From a checkpoint of a small transformer trained on Wikipedia: 3512 steps.
Each number is 128 + 24 x the weight over its row's rms, rounded and kept within 0 to 255. Layers, rows and columns count from 0. Numbers have three digits each. The size before them is the row's rms in percent of the matrix's.

# layer 6 attention query, 256x128, rms 0.0491, rows 0-21, columns 64-127
081:104085170164121127126127177067080138138114146130121172132116143126170095157122129138077085155151165120107172115099148125130145118119125147113147131125162125131099122086160139142147134141138149
076:120171081116139158109091099158164095127121114136122112102184125124128139158146096144119150091146095121161089110106114121106098118159103117103109110104150113103073136152129110119148103169086122
064:151110146169111131128149117076124075098118112122117106115113147160101107172117112150178144089098144120128154137141110143097120150134118140108108090131124104122169130155118098156107113128121133
071:126088121110148126121159149122143123170111103104122073129117152139134097145135150123141064142113123164132140108115136100143130086117127156092131146125111153114156134044115109115133121153129113
082:127113122102134126149112119147100100191105117103157124128133110149152122142092100144163152139133144154114110074110107169140132150122114103101127088121088151120109107147113114143117118137076127
075:096136096130119064114106148126119171090138129133133146140086093112105165152128171150128137171123087132158127116099132133094134117156140130132142152099090128121118089138080116107139105152142090
076:124111147096079112099164139127081124139159110114130141089162118110137159083152155088078108141139156104110143142098168151135114131104150147147130135117158168141134170082134159119165107203152066
075:133149134101131122097134119138168121083115138131121165137135139141142098092137174160112095140137125166087167133088140138169139151112151123129131136149165159103110074123118105149132119087143153
081:137167090117130119124101134131169123117130140147120139130171140107086154094111086140108158153148120127109112082128141094152124112113120115119179120140116120099120157164121132119138085169125130
083:132119114096150144145120101162107116125117147102119136134118146102111090092148089143149129095130130178112128141104122164098105122126095116133145111126140123154143088134092116150159094136111122
082:154155155113131163140104173110090156152146136163107096114123116124140118125130142143142127106111103082152123113109122137110147125122179177138119130093110154151047119083126100090115113137112138
084:115132095134109134160102109106115096128140132134118163130160125124148164180113129133118094093137076139144144128095152172117092145115122121083130117118142134097141129144120184161137133143090154
080:155068104121137089121126150108114094153102132123159104129168141130090132150100097105143104149103121140122103144127149092127152119183114139144151140111124121117125150111119124136152121104132086
078:130127133165145134130105145110098142115123085138141150130146133147158122159114150081131164120140122129124160121132152121142132140148140072123151161078131142128098167090099129110115096035159155
074:135141149123096132110125149139126148162105138174121079131148122140126094135159125081077078131145149105091126155136080142123143105100097130124140147129161121113160108156132134127098154135112174
089:108171108184103117147096157145120113111132126122163120122122131139128122125135083161114131128150129175099118160162072139152128128142105149126110134168148137132131111149150074155104135122106182
074:103187140080129153105091124087177146092135125157143142127115150149105172132118139144121158118135104142129106144124105110091154098155129114170140144114125123129122128093123076136161100121144177
080:076118129105166155165096101143129121155097139106124152151120128088129100152100126127138149136101179116150102106168131101140110132120143159142085130101134137147137111097164144125137097129159123
085:113101100129119091122097088110103133100127109155118119112104097142142128139104162114127141166132106143188141109130173131127157114116150150176128166153132114153153107134142077147153129138084131
087:120142167156185160130104140130151153113087176081165126117133139168173138110139140126130143111118110169133157161140136132120138172123154096135128128113068120126096096122153142126093144125190106
092:102127108108196115132093128111117163082110113086126156147108148125160145125105128154128142164151126171098087112131116083129141136118027162121121165083150108126099105106099143129127129098108155
080:152106158135111128112118078119144146131157127142124154153140127134107125159131109126150138134080168139182112088124123117175114107127093112109144139142177106116128116093087133110155121136109103
# layer 6 attention key, 256x128, rms 0.0495, rows 0-20, columns 64-127
093:127126183129110110114132139097123105125145154132130145123118095127144123120110125117147133168171101138118136081111084142119138093134114159139109104149115160147096111165127154134188108146116159
087:159115088138139136147067103121104125129147102112157138094085154119142135140117148166160155113158127137134083165152116114085137138136153127122106099145125154105073161149156123121153151149156089
070:158123132133133075126164155176121103122156111166119136107106188142084124144141125103105145097082170149143107169115096115109121095142137159125099111174109112143126131111156110150083102113096127
076:100100088104113129138158111160137131153136141127151101116117173155107117127128145150144086128159119109123127124103107110177148102103138144159148108136128146128117168084132119092140135164144088
089:105139144126160117117114159105129120146111087068118125105106121138121122189125076128135134133107153138148127133147150090123138121159123114108125118156104125141082124152125142128099111114114156
079:095144143164154103130133112150116128137129130155107155151139116123080148121114173121132181135120086135143160149142131126125122101119112142138102089094077151091124151146133076119107132114154135
099:128135171132087075148137129137105111132179151125122129131151097107148102081103118093128069150133126105107096084126139137158148123123133082136132141132149136144106164117127146159144128167170111
084:119184148109141134101138122164148120150119146132106144166099116145099087111122132109112136143161121121121158122118095191139119137090114136144162171176168109126155082180147125129110109127138158
103:140176121144104121137126148149106112133119143128117127135108135104159121119117105133105129102153134158126107131155129101105164154098144105106142145142132142093095176115125083066193130156174124
094:167099139122127092142139109126103117110114115095100122104151135117126127141145066125121133102167097146152115155130124153114134103108134123139142131161177091125085119130119117127137092122122089
089:171110110113137164132090140098156181143132087141152120114151132167119144105137116132182117135139089131151125109189114130146159112136146178126141123112168144142101107093159121121153117131105143
099:114125122143122098137142127086105123135146156132113143141155151138105103125111134123112122157144117145154098147111151123090134111113124135105085134182195177148113121137114105131137157108104116
095:108142107116141128140136159107086092142135151082151136109141132139102163138100144136140117091133131147122116129140150094132127176169125162125142093150079136089147119103101078120168087170155110
083:103121120144098156153128126087160122127139099159104151144101114093139126165125117122131156092131136151127157108132102101170131146124126167116079134131175133126132124093129136126125140067126115
089:142112114073138105139112141146128096116129158131137143152126107149100120119225132123123097163137127110152120126175110103132153123118092143107124127156121112171124094099111141101173130110158135
100:101139128133145141129098098142125128098130091167128114144111147162131142098107114093148163138101141132120144112144111182110094118142154142191122163130119152155109143179113139136096119127093161
081:072173106083140141127108146156137117109158094144095128106117135103161144086132146113129143137133077135123107189127087140109135130103128152181125160107127107110130153159100118065145121099156115
097:070119118106130154142103145100162141122111153112159139173140108151133155134137123148134117150122165158130117136146128091163132108114160156188127096096122117088122079133114194102153086136142124
091:120135134128160114117175123094095127093128152099128152101101114155121116100105178092146097178125092154162167185108132096102142142114120157193133139120086140129150138143080090143138093124121147
110:115128189148130144128139119106171158176106140148123112117152120127124165144103091150133170108149106133128151103147110124106104129147136134124135129107101089108115112164157159170087152100152142
108:108136118132136140129096109144083126136095139112124138137107158126168148098112133123134198150179131138096128137106101122112148131107048148168102154126128145061139106133142122154136119101148110